config.toml
n_layer = 10
d_model = 512
n_head = 8
n_kv_head = 8
head_dim = 64
d_mlp = 1536
vocab_size = 8192
activation = "squared_relu"
norm = "layernorm"
norm_place = "pre"
norm_eps = 1e-06
positions = "rope"
rope_base = 283000.0
rope_fraction = 0.75
qk_norm = true
attn_scale = 0.16
bias = "none"
tie_embeddings = "early"
parallel_block = false
extras = ["local attention windows", "shifted keys", "gated attention", "exclusive self-attention", "capped logits"]
init = "uniform"
init_std_qkv = 0.0263
init_std_o = 0.0
init_std_up = 0.0263
init_std_down = 0.0
optimizer = "adamw"
lr = 0.00108
beta1 = 0.95
beta2 = 0.95
weight_decay = 0.072
lr_head = 0.0121
warmup_steps = 570
schedule = "wsd"
decay_fraction = 1.0
decay_shape = "linear"
final_lr_fraction = 0.0
batch_tokens = 131072
seq_len = 1024
doc_mask = true
train_tokens = 906800000
steps = 6919
dataset = "wikipedia_en"
Each number is 500 + 25 x the weight over its row's rms, rounded and kept within 0 to 999. Layers, rows and columns count from 0. Numbers have three digits each. The size before them is the row's rms in percent of the matrix's.

# layer 3 attention value, 512x512, rms 0.0434, rows 194-407, columns 192-255
097:504499475466506533496536542523494531508492500497514507493496493569493462520481504482490516456479510503506474520516521496505426509506520476527502526504516453490554566506509555546521502514547476
088:485542523492542515448473487498478458504520531490527538499474547483507512481518476512467480527555479506523530486511497517494491489509473483492526498500487480486485469513544524547467517484513480
093:511519517502477522471532481471479449511508549501487513523506487520516541440504486516462477490507494488423545500509477476514519508492514474497489495516521454494507473462525446531525464491510519
092:531532474521559483496518565481509467499453526543566504518476507532466497520504512490494467484517472498514529531509501478504514532498481499513484563477476464503512502454496530478508440529492506
098:480526544467530497444474518510479512549485480478485511525457494478513522463501521521519505472522515493491455501493486523525509505511488526483445509479494496504502468526510474498481438472522515
104:477496464520454480479524533483483512491457519467452517544508520521520496490464427541497547515466540502534524530495522512525451517507499495486503499495497510492511486499480504494534518575524488
096:541471505495471532442481536475471518527519549481505503500518531510491494513501511543466507486478534479547468503481500485469471487520473487492476503507477535516452501485508490526487525515508505
097:482523457495465519491477533497460540494503513478466519503492466523487510506495485444512487516506499473501479496471506497490460474515479501493510489490491465502544523482520491509456479491512532
097:512494529539496558509517511492485491511510474530486555518507514507498485493482525528448478475504491504497456554474495494525505518482504507489521539527506507490553545469520507485505475489524508
096:469512469479493486509489536523508518470483482488491490440496523526477454508495525505458503505504561497525495525530504547466480506548517539510527512513489508442476486506496480509486478520494529
098:504503542496499494551496468511508492501477498485487472466540483535498500502508513510478490538483453481510497485484473469471431479524484534497494506526469474503467499489517491498507521465483496
097:510485534515508502487496455511530495533551518494466544499512469500495520483521459533471491487548526476493496524491490468522515505500467470511487488503484480442516477486469479492459498480560543
090:554515425466476515519504528478501472552544494499467528542501489521535498558508537547432494523481499475522511480478461530468538443466539524527517529451475464513519539493482507476492513498463499
101:465532527472475467523493521498512540504516504464482508480486496499508491501511545490523480480504506558478493509482529524510516483497528476501517469533510464501489490525502475465482504500485531
093:518474516452480516470478520543558475467468480505456536485490531502465499474513539552471504483472517515552501484503494502522500526541516499504488503475511489499504476482486524511516475524497514
091:491483525484490502481548493504498454522529500479554506523482543435480467498530478440489486508500532463509491527496501520470462520509485508466499551531513487487483509482507493479507481513528487
103:463466534499543532501531524498538507493513513480517507441550497476515487524489439484473482491500536533540505504540492499514476477515523468511491479470438503531516509476475516501481547498519497
098:553486504488464484558522509479479519493527482488498506527452467507465475495469513508552476504514532514468489494518498521448546506493496534551542494497522519485480451504497466496503463479476510
106:490523506517563521443519481499490454508480476473471494501492506436534463435535477442494452495505471482509474462532531470449513503518509498507526491519483503448489515528496481479503506523499483
095:532499531456491534483474498508536509500526531528465485495510520498475496551539531510477509494504500500474495523521518481467484509521519495494481518508521514495537489470503510480504476499499501
093:545475524502499487556500493494505463512481522511465544526472478482500526484497449460472525479472526501544482451485509505526497489510482479508459503501533505510487482458510470512499515521510546
098:442494523480476502403546516511491498502519477492498502501513559479489520495514453560493505495485473513522484525520505490496470486503502513476492501550503519493480555543518485455488476519495509
095:471500563500493516535530485455478411468529527523509514452504494491502499520493514496486528485505485491496515516548499522506472496500502525469479489479504504483552479493496490533500507500454557
095:476525522502494500524463491533508501474550508518433499526513522500497525533537483475486504524496451492490500494506518511499538539496539468455491525526485518458501511497466479518524508498504474
102:524512536507526503484476500518487514478466469516494490453505511540455526505506487480516515517537458506503523522493521461492525500471473489447505520480447528494503541487498486510509517525529466
097:547513473478467448545543433529461507519494460518465528526509485549543459480473502484527485470507499551498508459489510523495544500499477559506505471455498500511516478530469487481506522526513490
092:462489516486474510510508549478450537446507483494561482513552496479544507525485474439482477460462496491485481454480473513472497489515500490501485502482474474528494536519518500527518528480506481
098:516524449514528481568496503514521481523544456488514476517521510530498488511487495494513500511460489463540465499482485472499535487490476508507505535531519522569474534526525496521504491468530531
091:498509455473532502494489551502523494486504499458468466472478495530515511521516487518524523509454484536507489506508500466481487471497512473482485476536534519555540489536496489467484444503526500
100:485478511506502487499513511494506470510484485506537494499550519529522484520498494490520541470462506459520514461491491539521517523462512539502493483544492463495582513516493529502501552521491472
097:456520480535541489506509518502481556487514510476497507542494481527479497488468525488514497532486497546535495502488501410538549515508545523464509470552481514443479498463502477561456537545522484
102:535513481466475504498511486503489501517510494473476493460528495526496509468494491503481505500507486428500517506508495544480527518473469515519497506557498482553508533474500482560477454468524526
092:488538537508541515552508500514506450496513512523461524496479463537497470503499444485501517514457489524488489481548524505497518512507523499525493514514494539518506475499477484497513547513504478
097:483520487529513478499455465510495505507521514513522539490533512516498448524488462505447513503481499537489484524503479491576471494520501486439531488529510488510467542428526555494529506476466504
094:483497455501507541494454534486492564552507506497488508476491493522484540529495537514495534489522540480548507524510481509445435492466477480465489554478494494508525517476504542521487511527476503
100:471532570527527535511505496526502488499436446505550478502534557477535491477525495498466556531499493518525495493485524478479468488503526535496522512491484493491553507523486537495493475485477438
097:473556480526533500467461499500473512527492502475468500514470475461503525490475485541511538531509492508535520537476493500497464445493507464460481495458514530481503517481499529495485477488516432
100:496496472460533498504476489530498480477531537523496501449536531472486451530524498501502500518503498539523525491478511505504448495491527504502522498476498510521525479464508530500467487511480505
093:518445540502482477518496515533513507492465477509466484538520541483539481486488499458503508491498531482458483524496519512505501496496497522526534477510489517524511484503491519505495499488503472
100:554495458482500518518532488502486489481531460491495531505475470486491495444525502537499508499488518483491525519507482550514505497466519525552496520544522469438487498476512490486464545495477507
099:477533489512497489474498494556492537471499458513492480540516499484481560473496491483469525536508517502507498450484486499517502489484461510528477513481493497501480498524537505481515513506490523
100:503516524497529494493480465500508415489492459463505519474502461486514483492545483514491489495540514519452506525495515492531499492513513507465480493517519535468461488514514496524476506531493477
107:466528562481509437462488528538535513522550493480541480491520501504489501499482465510464507472480480497508531505529468496480549498495503505489497524467495532509503517484485477498513551526467475
098:477519528495483509492509485506521472467543453514500490492519523511489499498477499515489482444476506527483545489509474537491499488496469580534532506467485495547502523528513499502503547480498481
094:523490558478471480467527491545520466502523531521507459522496516538520523459522471493511441519496510529473507471494505467511527538518515524523499500514495541526439527451438506511510518491526545
099:456527500480496487522518454507522501499488478497499476503498445475492517513528518497512492496516505516477512515494499515515505511513496507520485486486466522450491540519465523508523550509456476
096:495490464508524464500513514517507485516548517484461524535502519501504499444487497546516487477503461486505491487505488501536503489498522467483509490506476504553505504490472489495528496496513455
100:455481531551496515532536485509474468514486502490532519517475513513459548513478435492498493537486489455475477537529507479522493513500505445493497530524508481527515487514501504496461478511519498
098:528523467528516485501461487459490571517491455508480507533491518501460492511469513513504506482493470502489508468535497497498485499486489476472490545503514495549457532531515510532496473475521511
092:512494511528485491467494490460478477536505527506483465548514547463487510520487512479445475497482484533535534531474514509462466470478506480488479483510454505523513512476504540522529537478516483
102:488517467498499469507479479477500523488513562515510508532500518448506498528505462472491455509468457479513497546513488550503491457499506510496475502486485474557509544466507536530496481510512465
104:491488566522537509492475546474525512459493505507578485480487538494479481508519474497500497500509480535537474478528528552493462512487476483430463486505476536531522522508493520526535473474507514
102:531539501547535450461521523475482475524490520478516486488487487480495467441498503466497479493538442503516471520482520459472508491485472469495486480484513517516518524549491458507475468492504501
097:501517497468512509491469476487522463491490487523505549490513479484474474507488508497510508477517469482488449497532490473459527496459456495535519485482493523536523514548495459496540501462506486
098:464498473466472476511519486496506546507491494492510515469501527444473455489539509482525461514483499531489535487486480476508463483498555521503517508504506524505519484459490524515495509479506526
090:469516511501471521528470514517499490484443527490499511471516495529505528516496527454501492539541532500489531494495494541506478476478524503495488500496488489460469472514499518522452462490481508
105:489493510453509509476502507487491462496496500493545476486464503503513479491508494515545477498523525477478502488525506533488511518552498504508484478501534488425472509578486448491492447531512513
100:499514503473511494528525499480494509502513498520480491492469496504485536500501523468538481515483523470492456470458512418478565530487540499482510466528539473484511478481477508518461487499547499
092:481520511490484522521530518491491482476471486486500470553495450530490533427522493480484508517545497519497446495502492504459495502522486524483520513486522485478441529504504487529531522498555489
098:496482482527514508555477544506492507489537485497508533484448505479490525505511526507491525508517510473520493483492507496493432505514496499489470498446518542473540503489473516517508520523544487
094:467504523477495529547515479502518497483481492466512510469543438539423483508522528498556544506524503514461460532502515451541526482489498479507491541564470483447464498520491498511489518488477513
096:465502506494478497508552550507478495479415445521515475414514495493475464553476474471510520514479487526497537527484503493511507479481524476486479559470437503528538533489498500474472520496487472
108:505488493487460531475546484492507487487524507508509470506582561498493514478475518517487486478513474503543486501442458474518489453491517527541518527500506469520497531501503518506510499487506485
110:469537471528538521473490484529499488480545528495515500466484495539438532490516521473487505474481491529477517496545496531489529501524498437483529463499470504530479479517505490471504500509465501
109:512519497461477479468464479515528513534531468495512489489512449518502538463512473509499512515475505478451516475480492446513481480511452491550515477502511489528548470498488506465491479514517495
108:504542475462541470478472426492523495521457547523529519499500516512470458509478489488565504513447513472475521501485520472496551480516506526535508490488463502455513486464537496507544512516502485
108:512525489428510534509512513520486516469520454479502485494531474474544469514491482531492502496500477476493539456453545484497541498488481543524495534503480536539495516488489507500505527516482468
109:528494481511509542492505475508509535537488463472457467514550479519451504505474517431518495493501506551446493465479480545563501527502469499518490542445486505466465468497525476508517492466493453
110:522490504515541465545506482491512514523493477515511475499517491546468489548523523497467493508467526520523492488466479489473550511511511518519484503574446458454501489521485522503510504496499492
105:509502487491481511498557482539521512485488495478502465522501550493489508506496500469497497485448500503507525501473533449475508487498470457486538467510514501515480531476476464512519458530514489
112:497463506526538477537518473522492504523526535465472478440500459494469471489516481508506490482502492513504529524529497528497497447529494553508482471513511489508532527509485493525481528505529488
103:549519470473536558503520476505466466500504511507509459492497492487525517482530487509488495499478504483490504498490488581510481461515454540529510468508509454546532499457516507495513485479492471
105:514518523492515477548455539518486454532512509511516490466502527496507521526475516510510498515501492492533544497485520508518476511511551495484498474511531510508521495524517526486541512476484529
106:491482526506459473507525519524478500520496488512475458511512481488536493514546533513481494505476483491498531439481491521482411482491523536495530472442484506484502537482515481517511507510450504
114:481486497504457506510485523530487505494501555508552518512532520491538536439472472465479519457558522504477530505459468502510474447487472526478533477469523496568466514557545520454495523468457495
105:467500468506504488478468524474518545518503504494522487543483495505436465499531461528483516481477501466531491494505481514492477503481488509470464491498475479472531507456522503523494488470469470
112:494524516469520554462528533484490508506468529461549509505506506526561519529462494471488515480522501494535481456484502493531478489488487498510517503525539523450556526516512495481495498504476567
112:563507472495512478516519421485495497495524472522488499508524549497469532542506528513489520469487509514544510469505483520551500482518531504516504529472498465497497518515506507514506492509473499
109:528492503508502481536488459511527497485515503488485508472478525480462471468501516475506497492504484482518503539496512464439508498492441452493494495512454503474535465522478550504528495523481495
108:486540510490514520522490472487479529446514500512510541522497500522473484473523493533508480487484468528577466505478496486519496523481460481533547476513449516496458483492499530504553507503507472
113:507498464484527491523478483495493516493512470496533525534447495489488518485478480463504532556486518481480475508537519491513523476483499478446510511541493502473497491518503464500500524476485526
110:517519481534470449517542495498527477480497504528489506531507540531468487499514541492518532489509513477478523503505492501502500525523490500466511486474509488494504540493514522466503479508450542
104:550500513504517484478519517464511460517484495477520523474479512521480504446516529483516527515481518513488497529528492520472515546509572507516466528500501498511480544541509492486524477498466517
107:513544454530544530456515519503501531532464489485492507474496493489466519488511492500510515542537474493461476544487513528547461532488535493492494478522485495523548478484512472527457469483501519
104:460501482455544533530533495519505506454467499513462455493473479536493520530514524515523488536476481537448535526523534479484526530475478515541514482479452522525541502488460482495497524535504515
109:497517473501544460499491488481515487537488516532482498472511502501486474526521543487471497475446496505473502436473516491509523510506522524423520509522472463454506538506496503482476482492512558
110:525492515489547520515509527459504485523490547512501467505480487514462477441490448514508484530504504493476505507530536485508500548519458469555483484467498495489474497550484500496492472513527482
103:488538550471511487494504515481528467504480483491495517503497542486543500470477515521513508464531528497478481463492479540486487509475506459451519480511504522478485493567516511505465529525489510
110:503471469507499498549474476490521502499489541519460480520537480534480489470515453513528542503532509489495533478538508529528513494480521464504488456457496492447477531529508487468487514511527528
110:469450478534467485506479488539496487485489455492529528480474511507518501519498521478507536492557499490525524541481490506476510482517507510441519538470537488501479487502487535488532512515468516
112:493490507459537547531491484511496519518470509503489477485547579453474530499513512503485516518536517524524548526503503493527522481469548495486504551485478497516495511482498507535543465444460498
108:501453517480453531466487499570519475510538479489471542517489508517496483538488494478519544473514533473509493506516478531474510458479491449501534515474545479505475521527471496491530483521525497
107:547518482483517499472521482515500559516491486491489508510499525480470541497462491505481519521458494548510514499508486494553468449496537537497500489521466524498563484495512481466511501498480527
109:533521507525455508501498554500517488525530463485509482485467511505512477494491512530529510489510474525476517470539520531507494477523486473482506477485546518464501491494482521466510521487482518
110:481477468546473465534465451494500479506468514514538464474506509497486481477476483483522516472484500513533511551521533495519503534517521558512490524479534520481480519528524502533442489477534526
107:514501521475511506488474477457516523484552455477527522484499505508521498502519499516509498528427523552497527531461454489502532513506529518521482486514483512502503492460501484507488473508510518
112:499479486519477523500495470528494503493454502490482510536489516527472502529479513480513494515506475470468493495505490474527486495502491433488503482518495493489520525532462525484500527504504479
103:521492499494509506500542499461530452547492491503498541507460502523492469483493468509508504507502516497460493469491491442507463447473506519526469511456533524517469520459483488470498498531536497
108:499497512461552518465510494514499499481511463505513506498520541491499500459476477461530466505498469495536547504496513464452562481467487501528474525520464509507491473476471512464500546497485493
101:496456489485544533470542459508534535504489484516503491472528499565496472541501493490490471514533521528488513547497485474543563499486473539521552482520465546506498495417514545478506488526497492
106:502502473537490522508470541482482476478497539525492477460475472493504506506518498500521495479485514546497508518516504499494499507527541442495489439506508487514467490509493456480492503456543494
112:522489493521529516520517475482481498534493495491513503529516517491512503471500490493458480525468490573479467574500503440506539455539528505497477503513493456554495514520485511513539535525489526
106:529508462455517514520507494474481505527494439510473495533512419501490464521486499467503517492491491524497504476464448469548525492534484504548504530528494510484479513470481506457513508482497541
109:485495508485494513527467502505497469476484517504482478543543453481479513443508487476492501519544495551512485486507462453518471513531447469535507503462510531521476476498472499520507482534535514
107:512538478488499464509468501501510475488519529533509523455466528494464519505500517502501504477536492531462513490529487534519485519484480510465508478530491466504525489539483539493525509531483521
104:495470514477438519470483497523458495535493517503512504552508507505541494468510486487485489498511537459524499466520468499540503494469469543516499458472525508496456482525501523529490463521507512
111:491483494475479511484480536526503512531549499516464475511487489442454522474525517522515494429516523488526497478505474499478478519497482519487551494536510480506554535499495493476490507499492497
113:492503483504505514543516447483486530467510509504453489506521518516530516511486552525455487496511499459483531489499520508476518478467467511513534479489497538524473561518523497473493542527466452
104:483495480510498489473509495518483538517476474504510503555516536529522494526508503553538514480530468497442471514501513473517524486514535558499530538502478532533539513441467471532483509495482481
110:528504509531515469522497497516502492444497547501554492459474495497498456474499512456494520494554496496490461517469493521497438528518521494487487503481535505481479521524519531535493501488497519
117:528496471528483470495523539524487483515519538484510486496519525498486520524478490452528471494499492482499446454492459539513512492519507563455506457493445472499484479504504515477507473483476513
108:502489476539497442525446502454481545528484492508486509497498504520485542510490542499486475491490472489532463497494514464514474528457491496456507522545502469465532495533466528487487460498495476
104:521494515464519475460487494517511432484506480480480504464497482542524491523504469518520487524482492452491487498482487488485498489504516473484490517512492491498476457501514524496508465498502548
107:495540492509487492503497482515510533441478524503525533501565493548501538488486549514509475495512522501466496518524476549480511489527468513459502526537518476573490565522517495501527517477511532
113:511501494535461476532495507519504537483499501519517510542516468517542508474489486505497517492518492501507463482531527532514493560515515487474488503514488507491458497537498507485498498470510515
107:528527499495522452509503468500476553497532503492508487502442476533473506535516479513476498517513497511528530468526520513508497540472507492494481540498507516544495507513476492488460512516473511
109:497527531544471458512512468541488479472531509468506484475556418511457482511539514512465531477518498463495494545523500503506464494496471502508497536474509530498529502528492499531479488452455508
112:519495457513499511525513470515471494508555507513487485526478432483475525453518496502537508478520483490521510510490477466532518468477561471474493485512437474465496444548533474525478489487469480
110:490530477484538511498507465504501472480472506507533486524473521499509528528495512504510509493477474500540520502502532453484488539487493450465497484499522495491499453452519463478521475520486501
115:473493496510549494487530525486511522491531541504497509466464510509489499486496506523521485505527488475527456538493510464533468565464503527520451487509452470533539472487494516507530513504515496
109:517489527482489492430514547574485492448476496499496511482466484476507454534515486491498517513530514506484500519552505494517481495487559502526511499523452493519520514494507518526541497509526471
105:524536510518484502486467536471536504517488461490538500473498476521556514443491471476518517488488471529494484514475509513501521505506502452478465456506479497478500547566472497517471498465493484
102:457502452509476547478490472483491469481507510521513495530471489509490444556510490493481514502498521505477564517524518470518514452519463501546495535444475439452512491465453485500496490540494524
108:504475531501511495564467455506501487499477504515501512501491518511470497495492515481471524527472479503500493532515519518454480521474548415501545549521493513448533476482477539464487481507528488
110:511495537485509499473497519523480463507468465508480532501529506536494473492527532523494488481540490493450503500483500533479500479508518533509481518474501497548500521521492514529519500518476478
109:492497546512505464498497551467494544520505548529520466464510508445498500466495484502508516488517524489497481445521465521494493534535477498469468504492555466536504527522486544496480465510516507
094:495519505457507510540492500507543501496481471517539520465495440509497542501467524523514501448506493509546492523515502504503513510491447499521517479475484509492530507511520503473481535490494497
097:520483479488492462518526551492500486492500493489524488530488503493496512501526502483477485550463501489498541512499525520498474476503479493505451488479455475535510460515515478497478488513500510
095:501473482518456459479486511492485520532465507487476509502452510503516463508494471523512504499500486509515463491514501503507498502506489473484483507491472555505522538486506475489518490512522554
100:506477489477490482473496476523517509484472517491477488484520510508514464506498515543498485497519514476482458512543508483506513469545490531455493507471461500501484523493479499514510524510474492
091:442510553524458474507539492523483534480510542515501485505507484488491526449503490462492457555505485485545491480491509491500505471475456495513524501471465514494524503545503523496526464536523562
105:475496478484567465521531519493497434477493513483492506503530470507435478545510504531506452490467454475461511465551514524522500493494464514512456527466478435535521530485498489503476490517495527
098:489468476522526486502475480453529527500490524495540489538526512486509454468532517512468488494451461532524500504457517476490514539510515508480520494511473494481472466467519518471526473510499521
098:549517556494496514486501528520525530475545478538455466476499510492506518422495525527451528509518532523480525534498491493505474496504509524524508498491473483500465485482513522494509550532499470
100:554517493465531501518512513489521502507523501527468497460515502521466469542473514539497481483501514533525485486514479494505525486498437487504535519526498470522525463449500513483518518475520502
098:510499496528495483522457477527469481533523506475480508511492490500542540503450523505504507492530544426528509450532535578445497555517528508537527486502547558458472486491507473496524478505493519
097:445504550497521486486524500480446515507495490484523454468473492492503503524496494505526473533470518516435493532491532486492501487504462508508509532546479482504442490507529486499500453535512517
099:504527520518567497473509477484491487465555500499553502501487472479495551471503451511519498494514490470491479507450472496498477454472513535534493464497502531498527483480504501503503510495509482
102:518508556513523502485529511519506450489477477519501487483526479498523500466497477454504487497460517503451499503460495505499568495497471524510473522535525519499496518503506497484492495488501516
089:467506504494562488511431509475461490498450477500490511506517461477542480503516492495509522470558502452504446500477454529528469502539539482515521494514549504485484511461509539513489422496511484
098:486532551470503543493515456467486501472524508505532497535502551511468470467515494488498488520507500548461520481470459511500499492539498506494492534483457454555487451483477517480482547500500473
099:497546481523525511482492476516488504504492530497488464449453526522473501491502508477442495503485479504525524505503488534490479518499488538517495500493542492529506524512492534530524552538502503
094:491480445516518536526471454521465505515499485522543501483501488495497502518507499470552479525458482478520498500518483518498489503504509476486504525524503467528479509526515494513512520455516514
104:473504515534456548517513473496480500476478501521510524516532492521521449528493503523522532518491474455444472473478463495566507545515519508499501519474509485489481505479474544488491521505527516
097:515535471510497515482489480501498456501510528508502460467526547478510474525468491486502519453537523506535500515480539525497514471512464530483528465530505466489499490489531510503493532510525529
101:497495505497512440510495513503513539512485489505494477511452524500490529480493461550456493504523506526527508510518517483475525514526481479485507520525525504523472508494494439460494468531517506
095:507491524487532502509507466478518563483507504519486511507452487491514472561501489481549560513585485528463487501507502484548501561456563516482550446533443541484491511508508574522489497506495512
094:484510465545510535473456540531516543506447533474532506484506472498506517549498518452521494488483555429527496564509490488491461502524488432510468442455520491485479435465505498496478491481471496
092:524456522485477523549522496501557552448550531535491514492503531562511496521470525497451531455491501489537505531504454459524503483474493501496502514504441497507512494455496495468521495499495551
096:507474471457468529478484529510498490537524512479496446537535476485520505486540496499485464503470460480460482538503527526457525465486436499513492511527467481509553513521486480497517507517481493
093:511514511516474473533540519522482516452479518525532467546496502508494492450507495447428501503496519512479510506447518521483530507438462525531524496538535475487494531526511503490505484522512537
093:537555531494528478503451477507507513468504484523470484496470524497537485541494518480521536513523495538505467497490509459462448553516538524473540495581510501526484538441478496511484519481525500
093:510480448489516529518543483484479494495500490511457536515478476531455520492539509506531467510481493499472497518479511499493483481521499488499528472446519525458516462513485497536484498478489513
106:498474503549513535474490487527470502494451513518492482462477493466525544469519460481499536499497497507516490494524482491517525483476519491504494489520550566503468528498514495510485533484528504
101:480534538528512457492533539499450518522497535485461505525512493482474521487508471520492459507497460504509491517521505478490498462500479527466523485460482466528519469526505456496494489516522517
102:480524520513521501544543545509493515495461502491505475543492473500481528529498504512518486524460512513502530471497443529541446462516467491483478512455501491522525480496522477490481473477498500
101:524541494518529522460504501510493468457564515525512506496498509519509509532486456472529532493510553517510501519539470495478505523487593509562511467493492523473453456460483533509479514480483478
105:526499516505475491434480450523518543509507473500514501493505487490554513502490465519516516505506489502507450480498484469454511515513541448473534514466526511501475512500500466508502490486504518
099:544486480517483504462471512487497506502521542522493462454565537481478504546455423485528552518506507465525497489460495460507507483492509526516519525549493501558479559501506494511489545478495539
101:504463486524472505472513452456465492499543513528525477487466487477512541462516464463495523485510480494503493478455471478485544465482497504536535515500543514472484519484524433515473487494489503
106:442479501467495488483520531521483531452507492482498517527551512449503476487492523511508532467502464531497489470521525462517499503536455502480486512509501493513511517539453468505493456530504516
102:507485482477522531509507459495543479452530520546495511498497479491460453544515465485504487508501512551491506491497506480508508513505476474506502512473502509527519491477505533502489469492499490
098:448475513491471511484483522504484516462475514467484490551500484509546522505517502451492504462524487499466505542508511509477468500489523526494510531459495490508515528542496511503511481484523461
092:547504465506479494505534548513500484510493512515477496482480480533442453477489509500463494453498488468514518488479486456492477504462464505525502543516536474498551523505489500494511500536473434
088:494488491465521551501502481499522509533513468488481551492483554522507522569517514472505488512490496508478462458526531452571501508502510479457502517490469518503479474468517505462526535509524529
093:539530566497523523537510535464471494519485485512507476525528467536500451488500503563509512517524464509462490497522513537505502503469480514509474512471518489538455486541486501503488492496515510
095:500501483490480527530479500516471513500561490488498478501527444478527498519489492530543581521543476471504441461524538472496559482519510486476547469498520520489422528515524508527461511489533494
087:509522538517475537491478493497493431486457503483497459513534498511522485505546490539527501509469534479511484511482482521500498473511505540506493519485496491493496454462512531543486484529525538
099:473446489444460515528474532522534534480491455516506490503485490494545545520519484494497547458512519507550555483510503506509476521524455508514502508529541518506524493519492493508481482477507482
104:556540500513514473497505522498502491530531510538481496454487502514474487528461481448504521539540526495549529518505530464527457511453536510474517451564471530544497486442492532498510559491479498
094:505508491523539486531499527506504544524431531482549509436507522487530503512514468518490548477525529492532485490524526538464493517486521479495519428480549508492528534498506496512485507509473524
100:454470555527532535461507510514525539465513507496497520508469522527485487495523485526499477498449515558478509541448471512554467533481544484503522505490454517517498520502503536509514518515520512
098:471507485529475514473500424451506520476532552502509538485490516459517482497469518479491524457483499481515524497503444495456550560505523541521500482518469493489466498496468514527495477528497491
101:472481472515509488496489508471489531508536469482554525536508490523538511538500521531461540482491494489486495502503522515463492536483534462465518488500492500536501532524494492477513475490479471
103:504491545568507468485483493513452502510498499515461463505470529517513494548486469494538511501521500478479494507488517504480529550488501530502528513520560526480503515529509503490503486511522524
092:491525529478507494575487515455481495495474481504495533510478505502517452492513526487513499509533459463515527528504531554523483488479509505503461480533489508485470530478492525495486494509463455
145:500476508505474520483487458453509477473498516463474467526495494482495511473501466497470516514507479500538501526567496518463486480540469491509504457474512510541516492479535483483538490480491503
098:530516488495460487492538486495513507489483492479489518500482475490539495477515477481482523488481545536453517497456460497498520530505502493516524509490554504460476484482475504507532505506510496
102:498495446481516509486482502532475494474526488475505497509501467520474541494469559434516504478501534491538550521472526554519509491513518549537513515514486494521498487445499494545500478484523443
094:489508529524484529551493555500467431499452518493550492506504504506481449473468489501498528474490481485498495477448490474537485500460499509524501545499520500525449526501494479520501522494512537
096:545519514476461495538489520465520473515541454489590500484540485517479474497477530523469468485497506480554504480498492497543523444474486488509485515524454484532520530500512554495505541476496522
097:494490484529497512433498548484477507474451517501492472479514497455535521468532459535458499481497525535493498499501483505450462473519482436459500518484529551504516509472511501469511530516498503
105:534516544497523530489512464489497509447513504510472497499458528500514484472520472463504536514505484488471456480504487476476504530480528473501522509549466500487515555463515537510505505517528479
091:476516463488470500502476521504514471496507490515538529527543493477487483497523466540461487538496510463493549481476534480561508486505459490494478541511435476551472520488501493512524504503547503
093:496512517512488500508477491510502498501486516481508524430511503482496489455533489498497528522536526560524488532492549494500522436530479517496486525495512515550538483489487515479491525511483457
097:547512543509535521540526479491514486530521471529500520470468532477480446484476531472526524495523514510496492512494514471531499547467581500520519486512530533485479476461467500515489544507479498
102:495500480492513498552533504471505451481510486486493483528507543498477439494479483453497440498535494544484519522492498539482454489509505505529508531572507434498511527481479518498482513499480528
103:502509514500485489485542516488480520503516488476487514464492500504503475455524533525524503480474496542467517524463507484518501481530471525471483535520546445499500476491491448492494507483527510
091:521485496462471544502517509444508522516543476504510510476498519499518513477513469515512528541498471487524476469514526444515509498497519543556514463479533488495503488468540456504492516461510504
096:536518462521489472540515496467525514493519517522534517504563471497517513480490473500476464499510489527503517439496461477488516484442443490537500521465524543533492510539514468497461493489494477
091:537485495472465478507494427492510452524500477504503471495494534501480487512501521430481495507459510507497475503496502511511498481539475434504500512527494509505475490457496516465501494497504502
099:496531485493504512517486516493501482500464493514493483527505515499464477533482504429484483489439529458478532481507513531498536517530496528551524453502492476492513524513493496550489489505511501
097:503450474504508504477468477520522539477501457518492530490483513473539480516485493538488495508530500481505501495497473495514507550514485475468510525557474460527535519505519527494489483524512503
095:457489486554470528506520511464507500454519445503521499520473477530481482456484482530481510501554491548535492529530523493514498533527508519452498483507499466513544486537488469478481478517481491
100:506468530485517526517505479467499529495481477516469504484497532519500485514500537507520509476522520475523546492467486480489471492452488514545507491504484460512525505480475463535539510553527499
095:508477519489520538521498535536478466494488526482487506515506496472493494441488519471567494494486538510522504490496501472507538520494505501512492466488506476530468481474466549534494550501496475
096:546501489507507485551471461493496563491496476510477489506447495492533511481506492487489478457505470494541504506493457510523503495475451482489539524556495514513475543521480494472478487519494521
094:457447504517523532515495492479469488490500431484475476501509474506533536465474486504487486479499501481521540446521495482431496518474524566454519518500497516538450486502526533492507463539516487
105:488500513497516521518479479535510503472486536485472551482466514488496494486507492465495505440514504466549515532476517475479490496482484500558478533524503454541527526483498515463495492483475490
095:502490493497510472506509502480479475492533544500506526489518476518490510542492521555473487461510506527497484494524484496496510517500486478506532530548487509504524512503495523481477508510515483
100:482525527488527479452458475458529502462530516494509531488487468530506480553491533502494469543474521465552514493491503478496490516498474472478491474531451555499506500468452495515542518515502502
085:504461542506523518492509495514470549495530509472547519452517510471534491475485504503480515490546486475509487514503501496493472483479492510507477473581541446510526494505489505509513499507479500
101:498479503524480508538499484498501521470497457488505510513546494497482501462499508504474527517556505520467494511469456458475473516495508505527501494486498499508507541556489507460499516492508442
089:495529494507514507535505503471519489490501506479534535477462478480522484519533497474487514520539569552563496504508474474467500534508479528546478470516507552522485472486491491507488526516507456
082:499491533488474556488502513458475527492509485504475467484482486517531499512512529515511517467518470464532497509484466481504483530477525513459512514510478492513541482479485511502528524525501513
096:506492466501498482526501522473486471523485474536505534476489520501457495465497452520502489530501502474533491475473477491512544492524542472489495483495478476497487513499509518480477484467481513
094:508473451483534466567522498497505486485499480476450526514511486483495494532509484496501505468451471522537493534461479581524505556510547471516466509474489470485499511500517503505518513529528509
094:451482482422518532504516519474512517460534504492480534517476533534460496496472504469501496474504578502465522465497495485480520489509534521527549526461494544514498515488516514463520519524479491
091:480484512458474524469494521440515482482485529513511494509554467524516475507526484490492459470534473468498500516481499489486503465499520526448457426500509471528543493511487551477497529494460498
095:498504484483525484439522477476501496505512512496531471476482503520501548512472495522475451484510458472487496550518492501486445506500508532485509487517493486480533462500543522485524536456484532
098:469514531504507477542529510500499448534490506511502502493469462449465465560512507479534517511480516520514504478544485498505537517510497468514500499453553478500487459474527493498501546463472513
090:503515495506489421498525506493465493484511508512527467495525506489502539524485527497488466515491513460511480463476480460502479480468491544472497492515519504485484520510478487474527499486513492
097:525484418531507525520504492485470511515499523496565497510524473472537493481510455424493478544519499493499504452444462476475534470523481504478493426548502474460466536518488465496490473456491534
092:486525495471525481526442527547499505494468501480497513461529485492532465471499533497493505470505481509525470466449498504518464488485513530515492526516528546491498500489517509533484513482478530